Weights of a small transformer language model.
Training: a variant of SOAP for these matrices, 3058 steps.
Each number is 128 + 24 x the weight over the matrix's rms, rounded and kept within 0 to 255. Layers, rows and columns count from 0. Numbers have three digits each.

# layer 12 MLP down (transposed), 768x192, rms 0.152, rows 160-232, columns 96-191
116162124147114147092145155118142168106103079098170147160157145112122105158103093120130140090114102094122150145159102203130106133081103134136144120162181131164145121137082108100118123117133133143089160182170150167160135132092101116140129093166094143163121153131106122131113111159108149137
096185137143155139129114152126126115113136130133122136157149145081158108144148118172121138128132159127122158152084119122100112120137113102114140126160153122112136072124137135121128103132139172134083114109117163136135140122146117144179127143141088142143129128124143139150145136128108155136
147105134131160111149167151132128113147097075121167156165107142165124123113178177124106192095164118074131129100124109136132136129141115118099099158146147168117117101126120094132108088107147106154134110160110135152114063074144178108127159129124124153151137186131110075122173064127070116110
105094150124175170114072114142135117054157087158123119140111131126146126160167082108166109145144130125133073110126157139121158117118141111149163142125133121177097143106171136124161108151144119113120139158135125149134180150109100131115135174142088084152100145157123136108139129122130119157
109107156140124117122142158135119064131122144144120082126103120125115128138124131153115133146151166101136129098116124121115099128112133112156127104096175104135141144099123146113158145126106126156107117147139110112108159129139076151132132156131177117154189128141160092134140131125165131137
116175164140078141141134112120125150166153108120138098092105110123176124092103140127157180125121102143105086121136153120101123140146134146118107184119116127130086123129144147110164191147143165116022130167117138118105174140142132146100116124128133127177183160135108147142127126086103159149
089137125157124104117135149157178145148118153150147106104126159147129151127132097119159081112116152101145149106154130120122103142142107142096161149137162091119150162118116164107139090121146139129157166128096085125117118138106120132152124169154093142145132129135114093113120137152102153105
153127124120135151133139129132124130126126119122119136150126128089147121117127100078102122126123119104140126106126114123128114110155136159156145137140132126131108146145134146141121142130121124120129129120138119139105139138154131129148137124151152132000130136125124129122141143112133139124
157123115129120141151117139098135123112105110121131153121118149123143138136120119101132122129132138149147122153121114146120126131132131120098113129108144144087093152142127114144146141132145141099104142168113099168110137153113166115105111147145111141125156087146131148127113145130096127119
150129102185091143099168157121119111122114125130118119134155158146105127158163112156127117137119126134165121099119126142152166167126142156128176119166084094134096131140133148153124127136133154127112113164124135105166148128131132113117096129108143099130096122149072114105094127090138138139
131133087072127112145168143129112120113118122132137106091117135110122113115114160172079106102133128105135154140155129142137146173127151125112136154113131117090152099110147176167136161149101115115125127126181103130111124122120170092117132131129116135088180120161137131152116143132120123137
136139105108131086116163123111154103117128096129161146137122121134120161165119150181118146101182129187159184116139151156139149155109097092113120129086120126115116126095115165157098147177196116111124134121182106134123136148085116120114094142110117128175151115138116152107115134165125112110
133178146160129133108110141122121115162130109091158122168171120110144135134121129099128133152110132138121114129145127153082117140140135148122168140162139154141105161146107119147164131145137114105123152143096093101142091159156124160171127142123134144125143136115118152109136151153152154135
157131134136130083177108119134118131132181147099128127127153134126137131141143133120077136153120122109138109128118126127100126159117094094151126138156137151147130122116126149142138104134117116132106077110102154115141158127135100132162110146152156123042150145087129146139106102116115132132
083087114105148132123141130127135112178125145100129100154127091101125179166114150105152107150088056132097098142117088155162139122115100108154062124137110129142127143124101130158171126115122154118135208129143130211131110135129150145122144130153092155153150131157090127143152077157114132151
149119123141154156156154101131117117172125130122132109141121145138074137133093120132110118142132111151100106099120085115119180135094154129144176146129137082150097101128090115116139121118123097100093128120138146151137153118159130156135140134142088122145151182137123166114135128073124110146
162135142112108154134134143150130142167055131139115111130100140066125146148142109140147155120124110153076161155149144131175131119120122133132109098112169092148115144079133126143097138117128136144108153140150106081127186176140155144129150132114146100144110126122089132092109123101151146102
167111193101118152135145132151133110141123122125180148095151139109111101152125165176105088110133058100157185165151133065140150126096108138154114147100133082120160121180124145088092183135127166126123139106206090151195114178081191112104138052113110131160132150129094158170102097145116110118
051123119149157172142129140123120158100104109162121108120110114131121111176147118112113128137125116158150135139141135110133159144130154120151151138144106091130132114147148124146129120167052081138125127148162089115158133121176136165102165149175094094090134114155120158126090152143114067082
135088167126133118182082114175127129134122117109130124168132127119109152149142096143164159140160125140120142157156171154178156104132112131147095126095125103140109158123166134126132150116104149138147118108089155121141155136119110106146111182120136113149143148144100099123174081102128087103
193088135101091109107125163150121076129099150120080143135132142103142139175101166145166110103192174111119101135139183159109085134142121140104125135138131129179140130129104088139121136177114115129156083115121116139153132074086118106156130107150118115175124133132145111136108116134106133106
114129125171110176159101141118148105113074115164152158124173126096105144150121114151122120109113147120111151131149151158149136100134121127094138110134098153101127086111134124154120142158147136150104145144192105128139118120122128134109149129106103118127084087153117085095153122165142095079
126169104119124170162098101137166138148176154141143098114128124134123119134093088122176093112130130111133121136149099136119125164106096094131141131154122144121124122071140133124156104091137146137109108106108135100153108097135120121121098134108069173123110096155112121078146119145150162140
129103132091147161082130131177135151151168132125111137156104077113128142130120151146149138153123114145078142098131144136170158093153148186170165115131116120111135148120135116153130175119136126147144128186135139116111163176148109125131112158101136097071137105116124137117119124129096122142
161106129123130120166123130145126116161118139137114137157098144127115154158139162076127076132106086113171116110140128128142089095160163119119094112129156148165089154159122126111126114169120117125157190156147098151127134127126126150137158150091138149136128153190150107135086150142148156142
118121138129145124087103130124116102116124135108101165116128111140094110159176122129115133151107170119127133122144089151144119160105142132135153142149078116090175101137101150133155122110125151113086153098130085186122149170128143171103134177106137116177097135136141155161135136156161119157
156083155152141093134117098095116124095111115148071108101106102159118161093146140126091107172154128100096146134112146119147155124104168118091148138177080110131113152142134133140087142129113148165130109168118151132143101121116127128101102110138104146150072134152134117127106135109092140164
082164123163138137156151155113155110111165159141166119155138105152161149133093130096121178111175135142120107099141156111131101153128117107100155153141124118130106149133153115140150105170145122125125138148108143140104101124127127123119142095154126126112143139125071126150111140136147135154
128078134149117091109100093121086150140104113151143127142118149078103119084115147144128172170145066080122125162106187167102149127159163100129127169145131144122121074130091144114158163166145115125086119137139165132120166149090158086149140181102132171137141104171165143140091130138167124134
131112131079105115121140173117134142116146160149108118080129138156107113125128157142086119158118086100137146144110121124093120174125132093119158128148111123113127151132130121138107104103162133162088129178140095120117105130136125169145136108116114133148110108161159148118100097115114121112
110139146128106084109123132181147113149127106161137148116114160083136153134107134119148132124154138117098140109127173123170149140118120143106146104145156124144121122154132097116080148103126091161091084122141170114131156115119156116101141152113106145105116126160120120132109087167138114092
144115100127191097168117122131098155129101148124126106175101126197157072092192164094127093143101095134152143144161140116136129115163143123146111108137124129165072111127105149142151116141086119103126156128106159100144107113101090086132152108069156179127137152153112099100147141124149111114
171098135157107143142119118149080124131134141150131116087123095130139123146153146148168115187107133118118147098170091121128133144134112158180138098123118133149123115166120122110161144209101159117089168144120190116100105153175069127100115122087120151179094138151129137099148116131100073104
147127104091138121109118113116146153132085188131130141136087079147152132160138111134129132147094112147178121106108109144094103131076125117122152114171123116123111131122102170137131117114115149120131126114127130145091145111111118126158173140146110152089162114147196136131112119131123150138
188132140160105112136140142122131105109150133139077113153115176118124099125135107133083087141192140124153148085125116099113108142114104169118105120100151122081146129099141137133067155132149157095117128154106146123113124139113094111121134142107102126124102135180118126100166145115116109091
140147106141154109151128125157129162155137139148149109120138156120115112123127154145131110117169128095105176113128167154123126155144121122099118121130163135122149113114149127146159138132145143170095116113113133110102108170153101137091132121131147138148099098126124120105133154126091151138
090103106129126120129172097107175137094132169151163105127143136114123161100088143137155163162140113142110123112124133144162178131150112155124091106125173083133149119112105164099065116128107145114084118123154125157117182107095119144149100141140125067168121124148125111133098147154125166131
101147125159118148103123129119096129110148109116115105119121120092120138140087151094073123169122163129175137121134134132106106141113131139154148104099167144181112135146156120136119139135095155153158165111142105099130181151128135128091107156110125131125141143127099115128094124143130135110
140131116119167155098123127108105101089140138119122173160126124151135125124094132061117144168122136120148124131149149120137114172129150094089129080155167174123099066116106139147109115137170136094142147127140080129145108147105152138153118114068123128169140149130148161151124112127139113116
096143206141122125150127139126140103154127129082160146148099087074099057160117125139119105155087140146186119108121115141115120145132071105147119096151144113099112135147141116133100168075139128175061136092153149130125077140137146149093114178130119127157135108091181114126120137116097118086
142090142143127141121146134131147100160120119167152103085128115089168122110142151108135119137156145126143161138126163125146129129094111158154102166161160143138120109138122084113118152132138136136099109137060098143138091138138114150157130112122141138090129131128125140141137122132102109092
152114149161155118144135141145154135103140158120101130141104128114126139107114153100154110111074085140114113092097136154138130127113164175110102123132106127085144108113118173108110140127128123166145123152100112140172137128112135139150110110138149081129150090077092088104163137160132159131
112095154135151168127121161112132101103115142172151159149121125102101090144117148145157143139170134108139142134144149126105127129130156100168135117038123116154142129119135164173135155144127092124086154152144123136153137104116143107122170137114151145073129106128046126128101130157133103143
117129142100100090161096114114155101145124123142064210102119160096117131138172133134103116120125141103191140121115154138116142102114126108124127136129127143119102121119135100123087135090124099139136098120159141133130109128167153111151094129089130094115096109122123149091169110135113125161
134138133131095107092107104138114126147131121146170165059107093098137138108109149134108153145149147124110146145145141123116138144138152101172084118108146144119105092118173146142090165085121132123083149154150137101098144064155119110108129118105102106197119127110136121088145118137155135139
087135132119196124095098100121108160152126123127110086103111139121103134229140120158137143067097077143123123107123140118172130145163130143128149145109101051112111133107138131151133151160121096113118113098141157090123108117093114151121088095130150098138132119189128125120176106138148141094
126151135135187135127156099158138149095150099134119123157105098132167125102130128114167122136116158125169079131128160110166130138106108141118121138120155074118122125114137138149123128141091116134154103121121155140140163113160137156105140126156134101121139157125162112100116127125115122150
119150133167134125133158147117141144134161140101132128112137149141140093136156176114160140114122139189182094130131109152146122152128129138111137161110100179133137116146098088115143116135154100119121124119094156079080097147160163157146122147158145169137116121135099078122142104123142124128
141131127127117091122100100148141120135131130111119089137132147140133114113101119090148150130121165128151128121144143149130131088109124121092140089135096134139086116116136134142127150092111123186200140103089150136118131122101149137096147167154127148163135159122155129080122133107160114148
079118124177133167130112119117115111112142124129108083173117111122148148115092141081101159161147164138128136122132189110118095120118114105115124112109151139127110147168113109131179129157164155143138143136101091084137152148143127142111142128134126127035133115109119139128120134112122131087
090128124097109149123119157137091186093156131127190151090149112138175139098111170147144121154130095086100108148100097154108126126140139115129137121108163166147170110127137132123134127177154165151108196116164151106113137119158150134101112150121113158136156088109155126154163123131141109143
139114128136130154134148097112150102146153113100126090151137106126132157103160097053106115146096141133128125115121155126127139126170115149120125127089106138141131134145169138134144119122103151125145175142119130122106120132119144170138110157149127132063129131129121112100121144120135118132
136116121131126155114150189098126146119154088095116113159086115097148136131082116149127148122108114128105126098142134118159133132141098088118173160120115141121120115095154134122166124146130145164112135101128147061099163136163137146092132094149133185134134096112102128107120090109174091121
116121135100144134112129132113115151130107128167140138100128164145138124135114099119107177178120105169115120164165170116124165137094135160095097137115153104134124130114140149162138101146138136115117144138119152127141106125130128078132132143085146100161104166115109146124131174147167123099
121187127109118112111162143098133119134147126147143166150123101119115099121127147118140119145102097122125135109134128126154122141158104119106127117128144147121128146129148134143143160094156112120128091108124083137141133107096149141114178106116138142094119129109114109163094086151126159172
153138155180101121148115117143123156121173125102155124082149162127148116112165125073133107104128145108144107100107141100103111106101135149121124138127119121131131123144129148132129139098140123126136114147142134120120142139129150152120134136131156141127124107114161095127167123137127125191
136143117094138193099104129117138101159109124132130116176137147130142131145102085129136118136140160119170128158133114149166112128117117145096153117113144154158137125139108118122165110141100161151097159112141139159117138149096150134101154184137090090128095144155132134145127135092128121121
130101135188117146113140100144125106178097084127131123108177147130069104063107128172105107187130127138144172139135137167121153140075107113103139148134187142153097124163066160079123138144108113112115105126115144160167171167139140106131105201096096127127137079134128143182147116159167081115
169098118126119146204112130129118129168143153136105131134127119120121151143102180161142110104093145103166159119155139162125129122146117102145129074067117136118151151155118168107102134140127120116087175179122143128149192122091137119131135121146094093129090128163109101071141135123096132133
106116142127100148123134159064112141081118128153124114121104135065120140136094162135134136134083136105104144132160119119133154148114146161117143089121134142154124140118101133129109133154113204156166126159108093105095119106106139147126168098119125133129154123143109106157115098127174124152
151086113112101142150133165130125123129105143137148122130094168109083117089155158143145154150119121071159130131156165115104090078104132116075163150133125133146171119105120132140115094169140138116111126101154126101149132150125122141133123120125099145066106125123123136147104132092140150146
126171105127125124148150141125064074148142134150124126116098116131092151093140151147116132139137141132106145127140141105141112114093149120138125151161092153133131109132149111094115169112108083133146137173129106109156142148111113143133117102120179141181140110097108116139108092124103121089
117164122119134108146111111107144096109159160141112120146152104113151147129136107135087145132134142128119152108108153146121137105130117117123087103127136162120130110092134131146116185163118144145120111134102140133147123132124113115156113134143116126029124172067123143117124132123132131159
075127125135128113077145125115174150134108124122135120153093134099089113120096116081117140112166133110140115110137154142095130174119115129128133108098113142135132144115129156148152141183121119152113113109127128102127088129157202124125118124153143129095108104133154112084139140121138138132
118113128193103122127145139132130132101137112098117151124138125143103124108137100091126122155142129134092136150121082147135123149124124124104087112136108127096134175172103081102142141115120116123123107118124115129146119138152096118100092143146139135099134118112167125178104141154111117140
112175127138117128105105158135155154124105135138133130148117100099112123132128127143100120139133108120102094179120134101128112153102111175117155120149106123143119153127132178181139152136148106123133159128147075161124090107133158120118156147090111149089122085127113158108141135101130115169
151100122143153075148123160106145177116099068125130138147143080135150152112118121097150153146123116119105127118148171089132116124091122147150107129180114098112141123112140094125207143125170138142135133163134136087147118081173135125118126128139120154142155106211153151139178156142125088141
158160171145112135142081110117117149120151108122122154139162133116141080117090127111122088123108144124117164158160115078104117124165097120141146127121140116129109154109149140158141118102149075202108153098168127148129118096116183160119096127096128166103089084140088150088112091127144151158
141149142146126104133133147112135130145138133125116125104149122159115132156149138143088125135126118149138127121125133143120120160155122142123102113139125135112130104143148111168104130124151117135102118155137087117142130118103117115145143120147127134000121147140148139132124112110106123142
155151136143123119127118152096132133124149146126115145097150126118123108072133120122096126121112164129139136082096089125103162128100091140101140128139153151116137136130182170080121145100159132134127150156135090099151134163143151092118156127098108106179129126123128110143151109112110107121
104098154117129103152132162132073139170131120116133071121106143136105044111148126109142133165103156139177142106158153115158129103152128102101139144092151190139197169122106123040108106127102101097130115143140131058087112142108146132138128112152133106138159154182138077129137126109103166151
100164104118101084130133174111103136100128150131158091161142167143152132140144088150109131128111157118118162122130116161102102139112087143184175096152164099122133125117125147110102104144157153131140199209133127120152120137112118174158138121109097154144116167159112124141109138141166077110
151099127095138105128105162120087099125177125175130168120134141122113119120140157120144127116146140137136141142086120144109157136122128118135157094134159152137127114116133137142098076133144127176130110135175125124146146169118133137104161129126085145099128107132124110114109106125095170146
# layer 12 MLP up, 768x192, rms 0.157, rows 161-232, columns 96-191
057131132148123103153160124103134100121113122116137124136086110090114142128130120116139116151128112126150076113135123128156129086094124152121074110147142108095118135146123100120146119147141155106143176128131115113100100159096130083128133110148114131114097117138126155109126128098163136144
138104153155127135110087128133101123151120105137135120130100088170134096135129113130132153167160190126138062149170143114114142105092106129133152135115125148129151163089143142137143112127154194125080129088121062147158124147111121109153144112161130099110151132122095074139172087139131129150
140118139137166160160137135122156100176120148108124094088067128131095134144107158140137121148080118157122128123148111106147132115145128090056137120161152092139141084131089152091111152103113135102155120149157121111117116115094113143152111147131110117158120103116093127141147102087108144134
109121108144175099124061125123142160167107157154132141126152086118119141125148113152125112110148143085123077122116093120165083157154114131115131142101087103110068123111126119106155149119172137119157148122145149123130135140141127123110138143086089143114118109099105162114114142086127144154
149111175116126120169139107105148091120107099139171148138123166107140126145150104151119119093137165103109120139138122132162135156148099091122161101119129111122150158149101185125156136127143110115147150176089151120149136145176100082147149111092124169132157137096147158122137113105131145206
173115150168121118154071113127170089140131123128137082111172117145158120124124137163165125122103150083110117112128093109112124145151099110100143117136125113104144125134125093157137128149106146132135113115181128155106118132093166118147120188088125108192129120145099138111144144135160111117
099128152169128150150159121127098123124108127129136075115149150180134105128143145086167143108150130180134091147090132135126144124132113130113129166148129135142153156121116137160158125084155108127078142125119125126167108147130124139096130145113113136090138114137109126139097119161129130158
128164123116107149168098103136118139104125165127126121120144121113106092109113156116145134114113112132100137113120139142088137106131157111143113122154149099147098140102138110124148126126102149152121143133098100113150146106112091122149146135146132124132131143140095100121148134129130111112
140169166142113126161083112171143098103137153111124145104157114122120095141143138118152086113158097113094103107157134112155123119094156120134117141126122127106120148143120126135116117105104170102144165135123130129122097149135142153143132145113151111114112155127141135117145128133129176128
163141113139116116115134091115145142133123132108135166182083119143114120137129142130144076106149152146094094142113122145154121121081148136136142122137065156142097089116132143083182125108128111098193101137122151121094104138147124131134127106129113146109175112122129116112149110104142128164
102176116134116086128139174132145133166110120123142156164133127114139171106083140150174108145128130104127144168126147139134122100125110161151067119155135150153113105137114172120102125161130136101121119100088116112134055122137119063088167125091125107115129118110164162137126120105145148039
106092078133158113158132126118120139094126149158136102139113172150129076105123135147116105079138108099146114122117102117153175112107163119126125088117129102144153122115136130131121130111116135128115135134120164111142156104141137164098141131109139114152130123122128129132133110140087167123
165171109133159139113161174136085130159099145152107143131134146148129144133116076121164117066194148141144140158101113114157137158131193193155144147115144109093139100104139142178118146148140131107124149148133101131100126120143166126134126139123124107115151141124114109153128151138115141121
124109163148122131128086133168149113146163108126080121155129180141137156112118095142127089121102164096127146132133132095146158138135097139122127133131142149173108131146108078080121113131128129085143140176134134171158116130148119124144101154137101132135133071160128125140153109163123143130
096153094151135165099097107120123170094142129104117099111136157107114147096124110130106139152151144108115145149127144152071116156130121114160141137166116121106095163157156132145121131123156110126144116118110151100189124117087120101129108102103145136122143099090112148146120109152141135156
112120144135093082129142110125160124132134117090127109103168112114114090143126112134163110143132099103145116113118069154113122129131108116185123127083102178118119127152140121136177097072119134121138115155068134160148117122172172111160116103165101089155100087083162129145112139122115160154
108111120100133161097185111142120131097093130107149118130154099183152103124116113125161130123103121147115119175148155045172123190111146137110161134194129105128110156130108134074150099143154105107163110105131157122178140133073183134113138052119122132146103124164107141122127120164139126098
150145119103102125112120130124124094148133131136082134105122121137094079107142133097146151163131138151172129142119126124136150114155153131116098129176146142127105156167119159099117093151135114084122131105143118098105100112103143132139126141144130147155118160166103139148133073134114129131
138098159125159106131116125159116168132124103133117150131074112140130111131139134114152129158128111097174139142128154124117104090111127151121135136078160150182120113123121100137173087115148173139130153073074156137186096128097126122096124052165141134130158131167102133128143120138140097138
137148137112141125128119143136141082129139156106121100155118107129133165167054118133119162126162185121088126154135079162114136150112155096105121134100080143152095131144144108134164114110144122146125129064086176108149120132096099118120155156099141093162109129152121165143175177138144137103
151113163136130082118140106121123126121192120100100125119098120119132150119147154118115146175148128097129093131132124057159142133093142155121113144143152130196128184143162116150129126113122137119145133152064139105136144133098108112144134144132149134100130152132146183128124109119150112130
171086118141129102118125138138125106112104112136107145152148114102068168153152144129110177148165136126146176140089126120145089090132155144109111093125120131155119142132138112091141117103101163121138132146140104161105118121107091131069119146095142151131142166138096146132128143112112130162
173119125102149094160111097142133147072091130114161151142152125147179089138150122142136126148134100115127151126078073130119125091099150118141104088098138161087186136164137180114129126102093138094115122070123107131144083162081090162130115113124103124125171129126118128131146116147136157131
086125066096096126154147104120113177139164161130145123149123082127131147098129120129152105170152157147079094145111133120093118145141158118141138144168163112111130140061155103099145142130131104157113128143128150120137105100135137087095123097125159142123135127081158114114185103127147118112
099136090099135127188164121105146108131149133120135157154133135162139160135078144095122145137111118140108106116153118128125147129165104104124151144137184072149088162088175153110093139106078116112161127115073117101178086127124140121108152121161122120137127102097133123114130138158152087108
122103147099134126096078131096154143140088143103175104109164150113149110128144125142129104118129103126060112155162141159113162120131136095150145140103102120146161128117099142128121158114125139124126140126129142147158112106138100080107117150105145110111152160136148076139123111148116131094
138114107103136137071068130102114127156129158138125142084118113179106125105149136142119125134127113124158132153097127146184141118146174103092120110108132143146073146078137123127125118103149147122122129105124165112123150093100062134150123110115137184128138131133142162119147097064087167123
102116139090131131162068093127127106136117104126159132134145141097165134150128112155134116121115150100128116103154138130172140148193137091162120121111113133121113105142101142087151156130132117085127140125117135129122146099098095139153156110117136114112128131137073129136097148122149132152
147108146113140139165116136117127111157144140110101113126130087149117104132120089132182124129177095138140090145095117141138128132131097135162119131095095107156143123150103155133080124119145144077202126096115153155117137114134142075168113126132094127124136121113134111131117134168131184100
159103131130137134125162122087127129111133141101119098132126129160135102122142122123143116131126121156109111152135125119101140113160139117145119148113119112114113144141138182120183141119137178096121134132125133120126114124129094138155105125162123091112137160149133103130157175117118149154
141159141157075134138131161114120109135059147104117152136106152125139091133112137139167110159115132169112132115130077185124148135155160052118081147099142139163112149116168110106110115154124123120152051083127118144123115141150122125111168097084202141167108163114135145090119129127108124131
144091059148133152125152135135129085187103118141168159108116092134137149142089168118144137158134138175065131159127123079154135148113132137139106131131128123183108142144087146126123095118088143145134139153105115123136145120095161142112112123169133133169146123141125161147092140177169145108
113146109126170141108122158102100104106092142115117145051107095093144142130128121190130213132183166081140107129164130108133095133128096146104107120105133117129076175100079133115138133113187092084121129160128139125102127124109157105132126120162167147118145123099166095105187154118123133121
134125134087136134108101130129107141117126128139163127135155104158142152136126164096147172104112130105117150160141137163136203079120173103171149113114110103126133120147100173149143098102158116141130087111144121098152115154160127113128139129133143108110163147135128137123101143116115164105
107122161095166128115103137154100088160140146092130152108175149122116118122106132132128153122128136152128104101119121124125125123138168097145102125127111114104103134145124148166120107156150142123120107141145121120108177080135113121149118158109129109100171121158110122159138138076112112154
157129115098126084086124125117111165138140122173099128137176108165107110145119149150169079130151113127117133113168091115133179127114115152130174113121141127121161139172139151085164134136130143143133137114094113144162163130115143174117159099160132161107098127112135152092120119096180138130
173109137102160104126129130154127123153134155118138125158143121137114154189135115146127153138097132122067129118107128151130137115121117133132096136103126140146134146109129129095157116165123113117141174121133137136113085123082143109140084116153122125105152116092096154108123124107178153140
146098138131155150146102143111101144162084130114117161109124058155114140152187127147160161152153100146117154100145106133083137098082148111134101160128135135143099114112091088121121123122112096100145144125112126144132152125111167145134116150138117154146075127131119153125123109085128118159
099109121137139075119141110121100126128145144120113094137142129116143135097081131151163107104124144150122100138142106123107166158116106129110123146107113144149101112151147139109161151087096139141105131130107145208132147125134147161170124156114148145148115150118143138114124159114138145100
114128116143099140170144125146138120113096117135108124085147135140178113091129144106136154146107070121108121108120096116158132148094110147133119111164086117103164151127140134102163104142126100138132165122169164145145150128102125137096163115114117125134138132106110152091138138149125146136
150115150174109117120112135132119126173117092132124112125116084128106112127138134135151136116102141147162124132119130169111129139083118112164146095088149167131121121117121092123160114087147148118109144117142135108136162110151119162094108174096131117154096140164092143131154152170161108129
134135114134141149164101145140156186116163186145152112126116108110179119161118150099158115120140173126105113136114126125124163103141147136127137125117114165117120085162140118122178164112105133107114127128117134099078107145096107146131096146141142149148104144091148128096125090137168181130
133136144087116155123119127133126138143150108090147106115193175192111127162122143132144139173124101141097118100113094147111129132113147095164129099116153105164117135129127164122108126146091159144144137094120099147158099163104130132108094120137102160098124157110119094080138122055120113123
132111145080143162122085116094098112102143158103119136130166121096112117119101108148138140158125105138102086136139121108114138122151134117134117133142131148099140138091088168101147179098129108113162154128117081128124122076089138134137117119131148098110139140147118158143123045138125118094
090140087158097160116127118099117096138089132153142133130155124110098142076127093113144105101089163090148128162135101082119135136108141143154125077142133124131124148156145124079081129146143121117157112146141081139159120146155168106132124127094102123119124158108117138159131138117155182158
138111125095111149153139159111111163142100096162142139127161156147106134147134173098116132119131117115093109134158115119112086154102108105154107118138163186137151136126153117090110150105104132107115145137132087152127123141132162129136134119073150146150126146145144178137164123144154153134
109097134122088149117094080131129091136177119157121130085125166116173134099081115150123093140105108126098112138094123155166187122125161116158166143142111117130147132122115122133136110124104116150130121163126127154118190136145138134130111122126140132120127130145122157159147145137116166138
130143097108125123130103095128091088133139110101174160170151142098130153143133168124137118098115084132148131138140121120127143118133127129106134140144140111094126173163135159107118151152095128127121112109125089217137130126162151132144141157089117153139146151099140136152103110141141130159
157126122101117144163119148146094165164132142091155128107086146152150115128153138156121110102148126152087097152122063108094137141154151113108075137122149100186131137084162144098123106107112135084141159168136130127109141123156130121163121143063157148123122134109115113128180147102107104107
122132084127141120142109142107131134119072158115184115184132145109127119116148146103088183140084125133093126132142124110165119145115103132155159105149150128156143154147148119107124128113093136078140128140109088087108107135138078105117152116158155118147142117107134110103118163152158127122
097167131144086096119115119112092121111161161122117144130149149147135118137106130128135136124125108122099149112126092111130124175112132108113132129133150129131136162099111122128143130108134156132107125126145156136155141095134116121132168117125161128136165118111152131179139137142170142131
152110121162104152124076133149112144137159077093122148133108110124147186163175097131129092182130119131139131127100117119145156061130112133132117087086088129152086148133136132128146112138131173105141132125147152103139098127125140121135120164151122095097180112126125156155153138119122130112
111051131135120171121130120115089127149088081166098113131132160145109110121123113118091123070152144142143166102134098095064128148139132152135153141136176126166109121079101152121060160127095126095108111166147122103146069123128144169144140117117142124135140135152120132105106121121170147115
138101133119165158133133127142145122126120170144088090121134139138121140109110092137112136087165138149133080139122124142120131148143123103154128134143125107150143105136121106130120146140128154144141129110149125122133121138117136123154095141106105104153105124121139134116145141158138160093
127072127155107138126113162142129135150071130138113128124107117105114075176114138146164140095148080138129138135144114131121106145099114130134140106127126145116122140126163095156176092096155123114106097137094104100142118104123145145112119164130145138123141134161115154149126116122182135151
126112163100138083142101142152125117067143083138115111129146119128103168146135145132128122125098116135135111085134107109114180164072131102110145174155160107126119176131144164157112173123091083111087100156106130091151144112147110134129124072138152139090154107120125103102123115112109100140
093161126154132105172097057091147122183120135126105114159124139086105075162113133159137152090149100136117124155145118138139095130124180144133119162108130127110119138140186137124160142155109145126094115110066164181155140125131151177169111153130156081099157142137103112144114114128174130122
132137143151129114139064101140129100131125149146096157120105155171136117135124107124154122116116172101100150125120170141098157175121149141110100179136131128102158129197117110128101103107149111141147123102115149092105159185181145118133123128127100127141151137111072174153126118149142142135
111131114146150133129110091118077114139125130129142117116121141140076115128135131123127129079184137128091175140097117153142125158134137164108129127157162169157101156144067157117146118120094106105176123094140116169159122111112124157134132145126141127130115126146115159114068136175105104107
091121118121119152107146113171118127162113092130123106127138125099165141155121139114128113112113120130112103116137106123121155135120141126138085097129123127161063117164137160151136112117127137136153095150131175162116124098131137100129143106139156072120117120077135094104121096145100113120
123121109114128124157128124106105107128125123144097071122121121121131110126148129127141155090065126124145090147162111107148121074126138075083126111110125144148109113114102135116167117134141107125141117130181157123177100102112177119160158137155127161142112146129138197123148130135134162100
127178101132100177141105092124057156152134121125162122127120113108082127106143191121151135099152093076120093166143162136158135141125136161147107130135118122106169146139164117112151114094116171159117146097126136117116120107143159124156136104091139100138124155141094110140095137145145146102
156120150111148135124115100146097122130118126161159112072150129099132068133144150142157103170166147120130141130118179112146136109151126119173111137133162116076102149160134176127148107114069131141182106114122119106107108141110121129116106096152124112110151148115087144165179112157102151122
146102136126108108154104126146173127149139092121115147154160098093164109127145163141152114069115134116092127136111099126138111176154160112100136112126114147135133145147154124130134121096145115139090168122126135113123110118149128101125125131139097122119118149136176104140128135159145127140
140121153096124162166123128117135099111142115112128098119118132158078117126101079147158159119186097147151130084126119118106158135134122087148121151121139071155126097113172111096109100108118136136161098098082101139135111132138135138152098124168135123112121157120132113152129092109124135144
141164107136144160112160119158076106132136106160094117112128130111077136169136086119136142130130112111118102150129142154120105161151106139153091146101113125142121122116115108114113125106155123124104099142150099192188089132115151129152116130103144174171147116095125170184145144141094110123
104128125128127081150119142128102065118109123090132129123134123112144122136124137119130112124152127140147091085146098159139130129149115109136089153123145126131151115115145126119200123131150191115174128130093128110140090143067092111107100168133134084119091130137179080110121178134094145109
136099131120181115134150092138118120126162167145101089103146128141115139095134128176164156147089118122106083123139146116163114137176125109110120116122140095125135114142158055144131130161124128128127123128106123131119102136139090149108129164135154174098154158121130136157127143154151153060
125129131134122117138134126091129134125128133171126098137122127140125121105111137119132133151122134088073065124121141113145117115129150118148168112114153113141112154176124150114121133169141151131142095136142126111116132105077166130117072114130141111156147123126146145120152138107129122110
099126144161159144128144131143093122098139131073116114080160115140150097098142140136146097086106142147170157150163107108114132113133106154137101152126126107102136152147162077121136117096121143136140141146145144119149088165132123124131178129129098101133066146142087117134109143136149189164
138118178117123120114146134152131093158117102147139126097101108126155148100131141129150133134119107126068104116105123129168132111154143138161134089150155173052112132151076148109117135155170149132158097127129144138082107146071127128088146099106121135147073105143175132137122149123158076108
114106140145105129114114115142172124126113119093136120095136095121101121143104085133127125120093094143126086150148130145117114133153131120119097107133132124113112119158159134151144186105169124088147128120103155131114130115118135148147067116138120134110154154117117144139150140141126062115